config = dict(
    n_layer=12,
    d_model=256,
    n_head=4,
    n_kv_head=4,
    head_dim=64,
    d_mlp=1024,
    vocab_size=5717,
    activation='squared_relu',
    norm='rmsnorm',
    norm_place='pre',
    norm_eps=1e-06,
    positions='rope',
    rope_base=10000.0,
    rope_fraction=0.5,
    qk_norm=True,
    attn_scale=0.148,
    bias='none',
    tie_embeddings=False,
    parallel_block=False,
    extras=['some layers without attention', 'local attention windows', 'shifted keys', 'gated attention', 'value embeddings', 'hashed n-gram embeddings', 'an embedding shortcut', 'skips across layers', 'capped logits'],
    init='normal',
    init_std_qkv=0.0385,
    init_std_o=0.00786,
    init_std_up=0.0385,
    init_std_down=0.00393,
    init_out_by_depth=True,
    optimizer='muon_variant',
    lr=0.0154,
    lr_mult_up=0.992,
    beta1=0.9,
    lr_head=0.00522,
    warmup_steps=0,
    schedule='wsd',
    decay_fraction=1.0,
    decay_shape='linear',
    final_lr_fraction=0.1,
    batch_tokens=32768,
    seq_len=4096,
    doc_mask=True,
    train_tokens=176300000,
    steps=5381,
    dataset='wikipedia_en',
)
Each number is 128 + 32 x the weight over its row's rms, rounded and kept within 0 to 255. Layers, rows and columns count from 0. The size above them is the row's rms in percent of the matrix's.

# layer 4 MLP down (transposed), 1024x256, rms 0.0693, rows 690-716, columns 0-127
size [ 93  84 103 121  87 100  78  92 107 108 132  81  96  81  22  81 100  90  91 110 102 104 100  97  79 107  80]
[[126 154 129  97 137 108 135  99 164  79 119  88 122 122 104 158 159 116 130 124 173 133 142 130 116  93 129 139  55 123 135 144 119 124 107 115 142 171 200 110 129  27  37 120 124 156 138  97 123 180 124 157 143 112  88 149  65 121 137 127 144 135 156 149 116 157  77 167 106 138 116 175 158 126 138  75  83 158 124 153 112 123 114  98 100 104 176 126  75 131  93 118  82 169 117 143 184 103 185 127 150 174 149 137 122  83 149  82 110 130 114 118  96 151  72 154 138 100 140 185 128 167 184 130 122  85  83 149]
 [129 129 150 144 142 138 141 161 107 160 133  65 117 143  73 157 124  82 182 117 118 156 126 160 131 102 189 165 139 118 115 119 188 169 127 149 105 154 118 108 132 119 164  74 122 139 109 170  96 166 178 125 124 117  91 113 125 160 160 200  56 182 141 141 129 140 141 129 128 175 171 113 132 131 190 110 102 175 144 193 143  87  68 142 166 144 142  90 189 144 179 145 116 140 116 166 133 140 115 185 129 100 159 138 144 106  88 122 110  74 105 116 136  90 128  74 118 117 144 143 125 137 101 147 138 122  72 133]
 [127 202 142 220 118 160 171  98  96  93 127 184 122 133 132 111 127 139 156 126 184 146 135  42 159 112 123 101 180 154 149  66 113 141 109 128 109 108 132 146 159 116  96  96 114 109 182 180  99 112 125 156 131 151 156 120 146  95 139 108 168 189 118  98  88 131 137 145 122 110 132 101 165  81  85 171 178 150 156  73 107 124 143 193 177 110  41 136 109 131 100 109 137 113  97 145  85 110 105 120 157  94 167 128  80 146 160 161 140 138 123 135 182 125 111 103 177 163  68 108 148 191 118  80  77 160  70 102]
 [157 109 108 198 211 170 172 156 140 170 105 146 165 189  88 171 109 114 143 125 116 165 106 127 119 169  93 168 167 100 108 130 167 127 143 154 122  56 125 110  80 106  57  76 111 168 150  80 131 168 109 159 116 134 153 102 147  91 175 164 207  55 137 161 108 159 127 126 118 159 111 143 123 145 161 128  86 169  81 174 131 151 146  91 109  77  82 146 102  94 153 139 137  90 160 175 106 101 114 133 126 152 119 163 101 143 103 172 159 109 116 166 169 102 101  97 162 136  97 132 152  87 108 148 130 140  98 120]
 [140 153 136 173  86  60 158 146 120 166 129 171 167 135 145 168 127 153  58 205  73 128 125  83 133 181 133 185  90 183 175 158  91  99 171 106 147 126 123 146 172  96 167 197 113  64 109 191 150  95 158 124 115 149 127 102 121 103 136 137 147 105 115 131 109 142 152  60 154  86 156 180 202 140 138 127  91 112  37 128 162 131 113 157 178 144  88 119 108 132 148  94 158 182 182 134 114 191 153 112 225 103 114 100 146 114 116 152 138 113 170  95 117 105  98 102  72 177 145 126  99 168 111 125 173 140 127 133]
 [ 95 160 149 138 117  86 126 115 125 100 181 127 149 124 142 117 142 106 167 181  70 173 136 153 108 151 148  98 184 119 201 123 143  93 102 130 145  84 147  66  65  97 156  98 136 207 108  96 116 120 168 157 214 183  52 150 133 121 154 156 141 124 108 144 111 128 129  95 132  67 135  89 180 122  88 148 131 168  90 128 121  86 113 104 151 153 190 167 131 122  71 154 148 150  97 145 127 111  53 143 130 106 166 118 110  87 157 110 150  83 170 138 165 150 112 109  80 100 115  94 137 161 148 160 154 138 143 143]
 [108  68 132 124 123 134  99 160 109 180  78 129 172 118  81 102 203 143 150 138 148 120 109 143  88  63 121  92 109  61 128 140 160 117 147 106 140 159 141 137 120 169 148 141 148  80 146 130  73 191  80  28 143 147 142  75  93 158 124 126 110 145 109 166 104  93 160 105 109 119 149 119 118  82 133 134  74 145 149 125 167 118 153 105 108 175 142  63  55 175 138 133 129 181 166  60 136  93 153 137 121 162 165 130  99 124 159 110 124 176  62 142 135 114 125 110 165 163 216 164 107 175  47 111  89 156 136 181]
 [ 84 151 166 152 153 123 105 107 145 113 122 166 159 118 163  96 125 199  64  77 189 150  67 127  97 142 125 201 147 141 154 119 144  89 130 180 109 138 131 190 148 127  87 107 112 123 141  70 102 133  91 117  91 160 136  54 135 129 133 162  87  93 150 124  54 111 116 109 100 235 128 113 137 162  93  87 119  85 104 144 121 149 125 128 102 102 121 119 123  45 148 130  85 145 103 103 154 127 115 139 168 132 119 130 211 135 134 129 111 161  96 141 161 164 104 113 161 140 107 184 106 168 144 112 156 139 114 139]
 [199  73  59 112 109 173 141 120 138 104  78 107 182 143 163 116 126 185 145  98  76 157 112 154 115  80 128 135 127 131 121 133 126  83 135 103 165 113 120  71 166 138 175 130 119 164 122 116 210  95 199  51 102 121 143 114  89 117 125  80  70  93 195 168 193 157 175 142 110  98 138 171 144 120 145 128 149 133 143  89 139  92 151  70 105 106 153 137 133 113 112 107 126 165 129 121 127 137 183 147  52 169 159 136 167 146 139 113  68 173 161 109 140 129 133 130 128 121 100 136 103 181 157  94 135 102 139 120]
 [130 130 185 115  81 156 156 137  81 209 114  86  79 166 154 123 111 146 130 140 130 175  71 131  32 124 151 101 137 171 129 112 146 183 150 144 143 137  94 135 134 107  50 132  72 167 120 128 169 151  94 135 137 114 129 166 151 186 138 136 143 123  87  64 157 140 154 120 140 198 152  90  84  97 189 152  84  97  89  80 187 131 140  88  60 134 118  92 133 124 131 142 113 116 145 135 160 131 142 195 158 171  96 122 120 110 149 158 147 128 178 107 147 102 148 121 162 128 135 156 125 189  64 100 149 132 166 152]
 [117  98 127 181 106 126 100 149 161 169 116 116 106 154  94  74 114  78 151  94  94 149  56 145 102 137  99 148 105 146 131 150 142 104 114 136 161 155 138  61 184  94 103 121 114  95  68  92 179 125 139  88 164 112 114 164 132 122 219 136 140 114  96 184 140 102 153 116  92 142  88  95  72 136  94  68 142 107 171 141 145 145 182 146 129 194 135 159 127 168 151 156 119 110 134 196 167 159 132 120  83 131 143  86 106  93  93 133 127 116  96  75 189 152 157 156 135 132 149  87 119  92 131 118  83 107 141 123]
 [102 164 159 181 103  99 126  87 107 154 118 233 152 187 151 119 112 134 147 191 132 139 112 174 118 160 115 167 139 121 117 138 116 106 120 137 158 133 105 141 135 124  63 112 126  86 194  87  89 105 127 161 128 119 101  77  97  97 149 171 120  89 143  93 119 127 120 128 184 166 154 108 139  98 150 120 136 146 136 142 122  95 115  65 134 108  33 120 100 119  90 176 140  81  97  68 132 115 145 123  77 110  74 202 151  94 120  73 121 122 189 142 124  90 129  92 137 110  97 133 136 192 109 141 102 143 123 105]
 [132  69 118 100  94 166 107 113 134 137 133 132 141 107 165 117 106 128  52 186 156 136 145 141  88  97 137 199 108 168 125 101 164 102  70 130 167 124 131  87 132 133 121 139  70 133 108 163 133 102 109 102 179 165 105 152 143  87 126 124 168  68 173 115 165 103 143 121 157 141 128 132 150 106 134 105 136  65 115 173 137 101  87 121 102 140 119 148 127  91 136 113 156 126 170  98 182 192 180 104 122  80 124 139 172 129 124  97 104 135 144 100 158  82 130 150 140 106 137  48 119 113 138 122 145 165  65 132]
 [142 129 172 157 128 216 158 161 129 137 174 113 143 139  61 141 100 136 154 143 119 121 142 117  97 125  65 123 150 117 179 113  92 143 108 142  93  95 140  80  87  98 140 167 108 103 172 166  74 123 147 138 159 204 191  73 178 104  92 144  99 165  23 112  83  70 129 113  78  58 135 144  89  98 147  90 118 151 113 122 146 133  79 184  87 152 147 101 172 162 118 126 182 143 167 162 116 204 137 125 116 131  90 180 134 142 117 145 141 107  81 169 170 142 147 141  94  90 151 192 100 185 105 122 125  62  57 141]
 [131  85 173 148 116 172 145 127 142 184 154 108 131 110 181 140 101 210 104 168  90  74 145 109  67 118  90 132 167 125 143 129 187 172 171 110 154 161  57 115 175 132 184 114 152 137 123 132 127  86  96 129 107 111 126 106 125 157 102  85  93 113 175 103 178 112 126  90 141 102 104 107  41 145 112 152 190 191 152 113 167 125 160 128  48 155 185 123 142  77 126 193 152 108 106 114 110 152 103 152 158 116 108 152 169 178  81 141 148 122 190 118  98 138 108 110 125 100 126 129 119 126 105 132 134 151 167 108]
 [126 122 138 112 103 118 109 117 128 149 122 164  80 144  99 135 193 138 132  82 124 140 145  88  98 100 142 139 137 108 115 173  88 160 144 146  97 119 151 151 151 137 176 152 130 102 122 116 165 173 128  98  95  44 171 136 175 126 109 101  81 130 116  63 123  78 169  79  58  98 137 157 142  87 109  65 120 125 115 206 149 160 187 143 154 147 113 104 158 148 131  53 161 101 132 118 108 126 167  69 118 149 108  96 125 139 164 143  78 178 137  96 133 131 151 149  78 112  88 115 207 132 133 109 120 122 143 185]
 [173 164 128  91 158  92  88 138 154 153 124 123 156  81 134 112 118  96 132 148 105 182 104 130 129 154 161 135 115 148 131 158 191 139 100 127 114  92 101 133 170 148 122  73 162 123 138 169  90 173 114 123 120  98 140 178 187 132  83 113 178 160  72 140 183 209 113 189 115  58 168 144 157 190  94 102 118 122 166 127 172 115 115 126 156 147 146 137 135  74 127 137 121 106  60 146 162 130 102 154 128 145 143  84 125 147 124 108 158 190  71 158  85  90 109  94  87  94 155 151  98 130 141 133 174  33 113 121]
 [142 128 147 122 111 160  97  78 177  70 133 131 148 117 146 140  92 122 114 140  96 123  91 159 180 179 116 110 112 142 150 145 115 151 109 144 113 118 127 129  94 114 106 114 151 137 120 162 105 176 126 193 115 156 118 111 136 158 196 139  91 153 198 124 159  95 105 100 115 110  69 101 147 136 130  96 164 142 132 174 139  99  75 142 167 111 115 149  88 109 185  91 146 123 199  71  98 141 136 147 106 143 157 141 118  85 176  94 129 140 148 135  76 119 132 117 118 168  99 144 129  86 187 127 151 112 140 108]
 [ 97  70  96 167 146 131 137 103  91 155 153 180  91 129 154 153 127 145 122 115 116 114 169  99 156 119 135 148 132 184 137 165 106 165 130 104  90 156 105 145 161 144 108  94 115 112 139 102 121 164 127 138  94 172 162 193 132 117  93 101 125 118  91 111 134  87 143  79 118 137  94  98 170 103  92 117 132 178 115 133  94  94 157 102 152 147 112 137 114 115 117 123 117 173  73 170 159 149 128 120 154 154 140 192 137  71  82  87 138 127  75  43 150 145 129 123 156  98 164 131 123 101  86 129 150 135  98 137]
 [151 142  90 148  72  95 128 159 101  84 114 164 104 217  72 141 137 170 109 123  80  96 119  76 106 120 139 156 123 108 137 147  74  97  87 158 150 207 113 117  53 126  90  90 167  67 145 120 164 160  69 136  97  97 156 143 130 154  75 173 200 108 124 108 126 129  74 133 135  99 151 118 110 149 136 163 120 177 218 139 119 132 150 108 141 164 155 111  80 122 142 103  96  78 136 114 133 128 135 120  99 145  86 100 101  81 159 104 108 107 106 146 113 128 107 125  90 106 151 112 144 157 145 112 112  80 126 101]
 [104 127 141 130 115 138 153 204 117 101 115  96 179 141 155 134 165 182 148  97 122  91 105 131 134 126 132 108 163 146 168 181  72 100 156  80 143 140 107 128  82  98 150 102 114 143 107 181 146  84 162  68 176 133 132 125 127 177  90 141 193 130 174 159 117 125  96  80 111  70 152 141 136  96 124 160 115  56 129 114  42 103 107  84 100  98 177 152 168  68 160 121 130  68 159 162 126 133  95 120 128  83  82 131 102  88 115 154 111 152 112 124 119 159 147 119  88 147 141 167  79  76 161 166 130 185 104 112]
 [169 159 133 124 149 132 137 101 110 175  69 119 102 107 161 163 154 118 169  61 180 116  78 162 163 120 173 119 122  83 152 160 133 108  86  87 133 130 157 174  99 137 142 133 166 138 131 139 114 141  56 152 157 154  78 106  70  45  89 129 122  81 142 118 121 111  72 142 117 183 137  86 143 125  99 105  65  86 117 120 130 141 152 109 173  69  80 174 162 135  77  81  75 113 103 154 155 149  81 114 156 163 123 169 126 104  35  91 140  12 138 153  96 118 117 110 164 109 113 129 142 161  95 118 139  77 101 146]
 [ 95 121 150 182 123 164 132 190 160 115 176 164 163 150 125 121 135 127  84 150 104 142 168 156 105  50 184  95  98  34 155 148  88  67  88 171 117 138 142  21 162 125 153 151 105 142 136 145 120 126 194 145  54  90 192 126  70 123 132 137  99 169 137 112 161 136 164  69  76 111  81 115 103 116  93 116 162 180 105 127 113 124  75  74 192 210  93 135 125 142 153 108  59  79 143 121 117 121 153 110 117 133 150 115 169 141 147 134 172 147 107 127 148 119 142 122 146 130  48 162 120 117 113 132 149 137 154 109]
 [103 114 108 138 134 118 156 117 128  97 117 148 131 109  72 156  92 103 104  88 137 142 140 142  90  99 142 126 105  77 176 144  68  89 141 157 190 104 104 130 172  90 126 143 106 143 150 174 153 108  63 109 142 122 100  87 153 156  66 118 175 100 123 147 120 166 131  92 125  90 140 100 163 104 110 161 176  91 175 124  42  90 106  92  84  87 136 152  88  87 107 149  97 153  87 153 131 138 126 107 160  74 125 150  86 100 113 135 175 200  95  89 203  99  50 175 134 212 180 161  89  74 147 131 152 130 132  86]
 [140 102  97 134 173 160  81 136  90 148 140  81 147  72 140 177 111 154 147 145 181 138  94 127  95 129 133 158 136 167  88 121 144  96 117 155 123 208 137 118  87 147 106 144 129 156 157 153 115 106 110 134 138 191 168 122 141  66  71 204  64 117  86 125 178 162  87 124 106 155 165 136 112  52  99 173 113 122  86 128 115  65 101  96 168 172 212 179 101 110 115 110 155 116 128 141  99 122 156 136 130 171 127 131  74 101 115 199  93 108 183 109 120 139 162 158 120 169  92 112  91 102 140 142 112  86 109 196]
 [111 144 165 131 112 135 101  90 147 129 158 151  61 140 137  95 122 157 124 182 120 108 119 136 145 106  95  95 146  76 118 128 107 204 185 141  71  84  90  80 124 137 106 135  95 154  97 113 133  83 106 144  88  91 153  74 111 107 146  72  78 150 114  64  52  93 108 139  89 108 171 105 133 123 125 148 127 149 140 107 135  77 116 133 150 148 138 182  91 111 113 131 112 135 103 125  99  58 103 113 113  84 188 115 128 135 121 160 110  99  94 125 158 109 166 127 114 154 146 154 127 108 103 168 114 143 119 178]
 [122 122  66 144  77  98  89  73 128 131 121  85 155 117 202 117 127 135 141 175 181  88 159 130 157 106 113 183 101  93 135  92 145 158  95 120 136  20 128  93 120 142 113 158 149 122 159  87  88 126 168  74 119 104  93 107 160 135 111 125 118 102 114 135 172 157 109 121 153  93  89 118  92 154 163 113  93 127 116  85  81 105 100 107 168 165 167 154 131 101 147  89  89 168 150 133 104 112 147 110 107 145 115 149 225 102 104 172  90 170 134 100 110 127 132  33 180 143 145 177 100 114 155 170 140  82 189  98]]
# layer 4 MLP up, 1024x256, rms 0.147, rows 691-717, columns 0-127
size [102 108  99 106 102 106 102  99  96  89 104  91 107 109  99 103  92  99  99 100  92  99 100 105 110 104 101]
[[162  87  71 114 133 121 106 102 134 158  97 143 140 126 126 110 103 155 124 139  92 145 138 132 174 105  48 130 153 118 111 199 149 110  65 142 118 119  98 135 157 144 135 104  83 101 121 169 119 136 124 171 150 125  79 115 108 108 115 166 161 126 196 132  81 147 121 105 175 173 110 126  49  57 137  94 176 107  73  99 171 171 167 118 161 144 114 149 160 183 132 149 152 127 165 124 141  95 140  79 105 172 103 206 138  96 175 115 163 100  94  94 127 182 150 141 122  63  45  85 117 129 141  94 112 153 117 163]
 [176 225  39 163 125 103 185  13 145 104 124 172 136 145 144 116 144 148  91 136  54 151 132  99 131 163 120 125 133 126 161 117 139 125  89 142 147 148 137 147 101 100  97 101  93 170  69 151  61 154 140 122 172  67  98  99 141 128 101 122 155  92  88 144 178  88  91 123  91 169 133  77 171 168 127 148 139  93 126  62  77 115 126 124 131  98 101 132 112 114 133 174 148 150 160 103 144 149 108 172 141 100 158 155 115 167 173 132 106 163 164 154 149  77 145 132 144 130 105 107 128  84 152 107 131 157 125 147]
 [ 90 111 172 149 116 130 135  92 172  96 100 129 129 148 138 122 152 155 158 214 106 113 130 129 182 140  75 151  71 175  62  93  85 158 128 117 155 161  56 127 116  66 126 118  92 108 132 135  89 175 167 157 131  68 115 169 161  67 158 102  93 154 108  94 158  37 120 129 121 117 100 128 192 104  91 124  95 171 131 144 129 101  87 112  87 152 176 143 130 103 181 144 158  81  86 146 141 151 140 104 111 135 155 152 143 127 123 121 151 150 139  84 147 151 118 181  97 113 142  95 146 180 120  99 128 107 126  69]
 [115 114 116 171 117 118 148 195 119 128 185 142  82 157 126 129  96 128 171 116 100 131 125  74 135 120 133  37  99  81 139 170 159 154 117 150  84 168  73  80 135 127 118 142 132 190 120 178 156  96 129 139 130  83 148 142 123  76  97 172 189 191 124 146  95 106 151 143 152 169  88 107  85 130 114 140 143 133 151 106  91 146 113 103 101 143  79 117  93  86 196  76 146 116 129 121 156 172  88 133 137 159  70 105 144 124 179 119  91  75 147 104 109  93 126 167 123 107  50 158 164 134 145 147 153 124 108 152]
 [124  68 179 112 146 119 126 122 139  99 122 199  84 127 103 113 200 119 136  88  76 154 124 158 165 125 160 144 143 151  69  99  83 141 182 198 196 200 150 161 108 101 104 139 128 158 133 152  87 107 125 127 116 171 114 158 187 136 147 128  74 114 107 155 121 155 133 107  96 162 101  61  90 124 100 119 109 142 122 149 103 116 108 137 109 147  89 129 133 150  93 122 140  81 100 153 150 127 125 116 122 144 105 101  31 137 110  97 133 121 144  65 139  73 143 159  77 138 112  29 121 155 157 123 154  70  97 159]
 [140 153 127 142 147 135 112 154 150 170 121 119 152 111 113 144 117  76  94  97  94  96 113 134 136 120 123  80 164 116 151 113 132 123 141 200 165  74 134 100 129 105  96 157 136 128 113 154  82 171  92 128 153 167 156  96  88  68 130 132 134 111 140 133 157  96 186  65 157 146  96 126 116 122  88 109  88 135  78 126 137 118  90 116 165 131  90  99 131 154 179 106 142  90  40 110 193 142 136 167  98 101 217 174 106 167 145 180 119  84 124 131 122  85 171  75 179 130 193 120  83 187  87 160 135 116 128 147]
 [ 95 158 124  72 200 138 108 103  88 135 120 152 101 113 110 144 172 136 180 145 122  94 147 119 118  35  91 104 162  93 132 124 141 134  34  94 128 113 172 159 103 134 140  93 135 156 190 107 143 129 149 174 202  86 109 178 139 151 133 141 173 151 111  70 139  97 160 117  91 100 125 133 155 112  85  98 157 111  88 151 110 220 123 103 158 119  63 130 122  99 129 168 129 175 105 120 137 151 127 156 142 149 142  98 122 155 123 127  79  97 136 121 124  89 129  97  98  85 150 105  60 112 180 154 120 130 135 128]
 [134 149 138 146 119 238  68 144 189 144 128 112  98 140 168 144 146 168 177 136 108 135  98  99 187  84 104 135 103 154  73 100 138 160  72 124 155 148  93  68 148 127 127  83 115 150 133 167 206 140 121 127 149  52 119 152 155 117 167 128 135  41 119  65 178 100  82 130 127 117 123  73 119  96 154 184 120 172 184 181 137 167 107 113 119 138 134 134  60 106  99 143 124 140 147 134 138 122  88 122 149 164 126 120 158 126 128 119 109 131 135 103  66 163 116 127 122 107 105 108  89 147 105  96 171 112 154 194]
 [103 127  82  74 211 207 114 136 128 166 149 129 176 162 148 202 121 141  82  62  78 121 109 108 152 136 122 149 176 127 152 132 174 127 107 130 124 128 120 112  92 161 100 117  86 110 108  82 183 147 116 134  97 167 145 165 139 151 128  86  80 109 166 155 157 140 149 178 103 143  91 117 116  83 117 139 135 139 158 166 153 125  96  54  68 160 113 150 131 112 159 188 169 110 107 193 126  99 142 103 107  83 138 127  71  91 142 109  81 147 185 137 118 122 178 142  85 173 128 144 131 129 117 146 135 164 169  92]
 [158 137 131  87 120 178 157 132  79  93 134 128 135 167 185  98  99 165 123 158  70 111 153 135 219  85 129 139 145 132 112 134  40 135  83  63 109  44  84 178 113 171 160 141 183 115 110 150  83 149 135 128 110 140  81 157 102  54  50 108  84 127 103  68 189 139  75 124 164 133 116 118 144 130 150 138 161  51 164 105  84 138 117  80 109 106 122 184  85 102 128 100 135 187  93 100 113  91  90  89 111 148 148 154 124 101 116 125 131 146 170  93  57 112 148 170 157 139  84 117 108 140 178 155  92 156  86 157]
 [101 141 113 153 111  85 123 179 156 127 122 113 146  90 164 132 121  78 144 125 121 137 165 101 104 160 152  93 131 205 175 167 139 171  99 168  85 113  88  68  96 160 178 127  90 135 158 161 154 134 146 229  73 108 130 131 157  77 124 171 100 164 126 109 164 108 147  53 116 155 165 155 106 136 167 134 162 132 154 146 113 149 149 148 152 136 118 127  85  62  90  70  92 121 119 129 199 111 161 141 147 131 157 121 140 103 153 149 169  42  96  53  97 126  96 121 162 123 144 148 184 117  72 166 131 128 113 178]
 [210 149 165 147 176 128 177 162  87  59 160 193 101 109 139  85 166 169 161 136 112 164 169 141 147 135 102 109 132 124 106 124 158 130 182 157 103 123 121 193 138 149 189 117 162 129 175 141  89 158 112  94 139 189  64 131  79 117 109  99 130 178 158 170 150 117  76 122 129  67 122 138 103 154 139 128 159 148 142  96 120 148  97 126 140 151 165 127 116 159 146 141 131 113 113 175 127 118  78 146 137 163  39  69 130 109  93  83 130 172  94 111  92 194  86 106 140 135 139 158 110  80 105 109 132  97 146  96]
 [101 164 122 110 115 129  19 158 157 186 122  92 106  96  98  98 107 135 118 129 152 113 126 138 133 108 118  76 176 189  97 179 102 139 117 175 124 113 125 102  53 136 122 115 148 104 168 177 125  75 209 132  75 119 167 174 125  99 109 153 147  66 148  92 138 112  88 148 147 149 172 126  94 128  99  99 140 120 154 164 178  90 103 120  93 146 159  95  85 155 126 152 117  61 168  86 138  64 143 171 128 151  77 112  96 102 162 136 170 126 169 131 120  97  75 122 103 120 115 113 140 122 136 166 142 140 141 112]
 [113 189  82  64 115 174  78  87 102 120 141 135 120  98 113 148 146 127 145 139  95 171 186 159 112 168 160 162 124 117 106 172  66 186  72 123  77  80 190 119 129 115 116 132 146  88 188 154 109  88 105 116 121  79 112 101 151  54 132 163 125 165 166 105 149 100 169  81 197 126 113 106 106  95 141 138 138 127 170 134 189 142  91 137 184 120 114 108 170 179 184 146 163 136 150  84 129  90 142 147 123 122 138  95 106 210 130  70 209  83 125  95 178 147 160  80 128 122 172 134 132  93 111 111 119  98 183 113]
 [145 145 106 116 158 136 120 168 157 109  88 145  96 116 131 124 125  93  68 110  90 110 141 146 155 147 182 177 150 207 149 114 125  90 169 161 127 182  80 158 168 130 117 144  92 118 165 146 160 126  79 166 174 177 149 142 145 175 176 169 153 135 160 109 128 123  83 152 145 119 101 105  70 121 134 251 140  82 141 121  96 139 133  62 131 145  96 158  92  92 131 145 142 161 102 155 172 139 152 153 108 104 164 121 160 142  83 127 118 103 143 119 154  77 140  70 165  98 178 138 124 150  94 129 143 155 121 100]
 [115  99  88 175 120 160 132  94 192 130 179 136 116  80 116 173 173  61 144 136 145 163 101 137 101 128  84 173  91 101  53 168 131 154 180 141 146  81 144 119 130 103 161 135 129 156  92 129 169 170 182 114 103 116 134 104 162  58 141 149 133 158 114 139 144 153 160 113  83  99 162 106 110 105 132 121 174  87  95 120 142 166 157 163  75 146  95  68 118 121 121 160  73 145  80 180 111 127 190 129 148 174 162 123 155 102  99 135 135 138 106  96 122 133  62 120  97  89 115 146  82 103 170 126 119 116  85 160]
 [144  98  87 121 125 113 111  97 131 200 123 132 134 185 129 126 111 117 136 148 146 112 166 122 110  95 123 163 141 118 129  67 138 136 117 130 149 174 123 174 146 104  93 168  45 109 155 154 128 200 117 114 126  81 186 123 144 116  82 166 168 156  91 120 148 121 168 138 122  84 173 154 136 175 125 166 147 143  81 137 163 122  65 133  88 131 122 143 117  99  96 159  96 156 126 148 105  84 127 142 115 154 204 160 132  99 113 165 110 115 134 161 134  81 134 133 127  92 122  90 166 149  55 190  92 117 139 170]
 [ 46 132 149 157 174 161 114  98  92 188 139 121 120 109 116 110 158  84 133 156 113 118 152 116 107 100  52 139  77 121  56 142  73 161 159 154 119 115 134 135 126 106 141  77 146 200  72 128 104 130 175 170  98 105 119 112  79 131 142 109  66 111 107 100 130 143 209  63  81 150 105  44  86  92 100 151  94 138 101 116 118  76 117 156 162 159 101 139 197 136 100 144 154 111 137 101 127 155 137 101 143 149 112 114 148 124 127 113 111 137 124 141 138 108 126 177  82  95 115  93 162 104 146 212 162 118 136  57]
 [102 158 174  86 143 121 136 160 125 166 159  79 135  60 183  57 175 127 160 161 178 100 190 130 143 137 107 146 139 168 155 117 122 196 147 122 116 218 154 123 147 112 118 168 115 113 126  81 113 114 145 109 139 142 109 150  97  57 120 147 123 172  72 146 101 104  65  61 101 153 163  94 116 167 177 108 129 133 193 125 155 133 109 144 141 128 150 193  91 127 119 113 163 159  84  41  80  65 131 107 144 108 158 127  67 151 141 123 110 122 164 166 120 104  96  89 115 178 138 158  91 127 121  87  93  91 109 109]
 [160 146 128 156 107  99 125 109 130  87 170 100 164 143 125 128 150 165 100 156 122 161 180  39 105 143  88 167  51 194 140  92  81 113 119 143 166 122 118  96 111 140 149  58 106  78 149 148 104 144 136 150 119  87  97 109 129  76 107 161 126 149 149 130 180 140 115  66 102 161 140 144 119  83  61 122 183 157 157 168 150 120 165 137 137 132 118 108 154  89  68 121 104  89  60 141  98  92 136 103 126 115 118 149 115  92 188 131 133 152 158 175 179 127 182 125 106 134 116 146 150 148 100 137 127 167 136  81]
 [151 158 105 132 172  73 159  98 107 158 139 141 150  97 161 108 123 137  90 174 131 125 132 147 118 152 118  96  93 125 144  78 104  96 130 152 175  79 131 124 155  90 109 106 153 104  88 166 103 177  91 202 131 117  91 124 137 128 135 134 111  53 118  80 129 139 131 158  85 140 133  93 132 132 116 150 140 125 142 135 150 106 110 156 126 103 105  88 131 176 193 164 117  84 185  88 112 141 120  70  97 186 108 168  83 146  85 136 113  91 178 157 140 147 138 108 198 146 111 152  95 115 120  96 146 127 113 123]
 [134 199 174 121 128 138 120  87 157 112  56 115 144 129 100 148 181 116 196 116  58 151  76 136 162 134 161 148 198 125 154  96 114 153 103 152  81 105 133 132 101 121 200 207  74 151 137 137 123 128 119  88 121 153  99 134 193  79  66  95  92 161 147 155  79 127 145 137 136 182 150 124 154 146 132 128 162 147 137 135 134 112 172 109 155 100 146 129 107 175 150 155 195 125 144 166 151 162 103 118 147  85  86 106 123 181 108 154 137 155 202 158 152 114 184 144 130 133 164 133  89 139  85 186 167 147 113  86]
 [152 169  68 111 112 103 127  64 100 136 169  93 157 120 174 162 125  93 103 135  83 117 102 204 114 119 111 155 121 114 152 123 143 130 121 221 131 175 126 191 110 144 119 129  87 184 110 112 160  93 124 143 115  95 126 105 153  80  78 139 165 131 122  90  95  72 136 132  93 163 119 166  98 102 108 169 114  95  91 110  91 148  91 104 147 148  74 185 127 104 103 147 127 105 130 110 109 163 102 100 193 142 105 173  71 121 155 172 161 178  37 114 140 111 108 177  58 157  82 130  72 123 120 139  65 115 127 154]
 [102 128 139 143 156  98 127 153 106  93 176 162 112  89 162 109 181 157 155 102 148 170 150 120  94 141  97 164 149 175 112 117 153 109 147 166 132 170 151  90 149 139 144 152 131 178 105 143 155 115 108 114 187 112 113  98 123  80 117 151  59 116 184 127  71 128 189 136  99 104 173 106 113 118 116 136 174 138 115 135 118  95 154 159 156 222 141  98  86 125 148  95 130 135  77 134 176 123  84 145  86 133 147 172  82 130 124 127 160 154 149  76 136 103 175 147 132 156 111  79 111 124  97  61 147 146 134 107]
 [ 96 112 118 117  85 113 151  58 144 104 194 132  43 120 151 192 127 108 107  85 114 128 119 147 103 121 126 117 139 181 173 177 114  96 102 110 114 106 147  51 131 149 133 155 145 124 176 187 163  98  88 101 123 135  77 112 136 105 112 102 109 126  91 103  70 120 116 138 107 113 102 107 148 137 166 120  59 144 142 107 117 119  88 157 134 116 127 174 163  29  92 125 124 160 133 122 151 128  91 177 109 142 137  98 105 197 141 164 141 104 117 117 117  81 119  72 136  92 115 103 158 120 127 101  96 161 154 139]
 [182 136 117 127 115 127 182 146 121 127 147 151 153  78  99 138 163 123 115 129 130 117 115 164 166 164 140 143 106 127 188  91 115 134 131 115 127 118  72 149 120 115  96 161 111 140 166 209 127 117 152  89 132 135  62 131 148 112  72 115 128 125  87  64 152 117  80 204 123 161 163 108 168 130 140  98 168  75 106 141 167 168 139 175 180 122 121 120 104 119 133 118 167 149 118 182 172 158  88 122  82 127  68 194  77 145 122 100 114 192 121 142 128  81 118 163 151 117  60 151 112  85 108  87  92 147 113 114]
 [180 131 119 118 155 131  96 148  96 121 188  80 114 114  99  80 155  84 178 198 109 206  99 126 132 113 167  95 152 164  78 118 171 117  59 121 166 178 106 111 137  71 138 172  92 147 112 112 120  68 172 125 110 180 140 104 147 170 164 114 131 107  99 148 134 171  82 121 114 109 152 120 110 162  52 123  64 150 159 132 111 153 160 103  68 119 130 117 156 118 103 100 149 137 158 171 151 137 128  80 140  86 177 167 106 101  97 104 154 133 148  87  85 197 111 150 116 146 123  94 144  97  97 167 145  85 145 114]]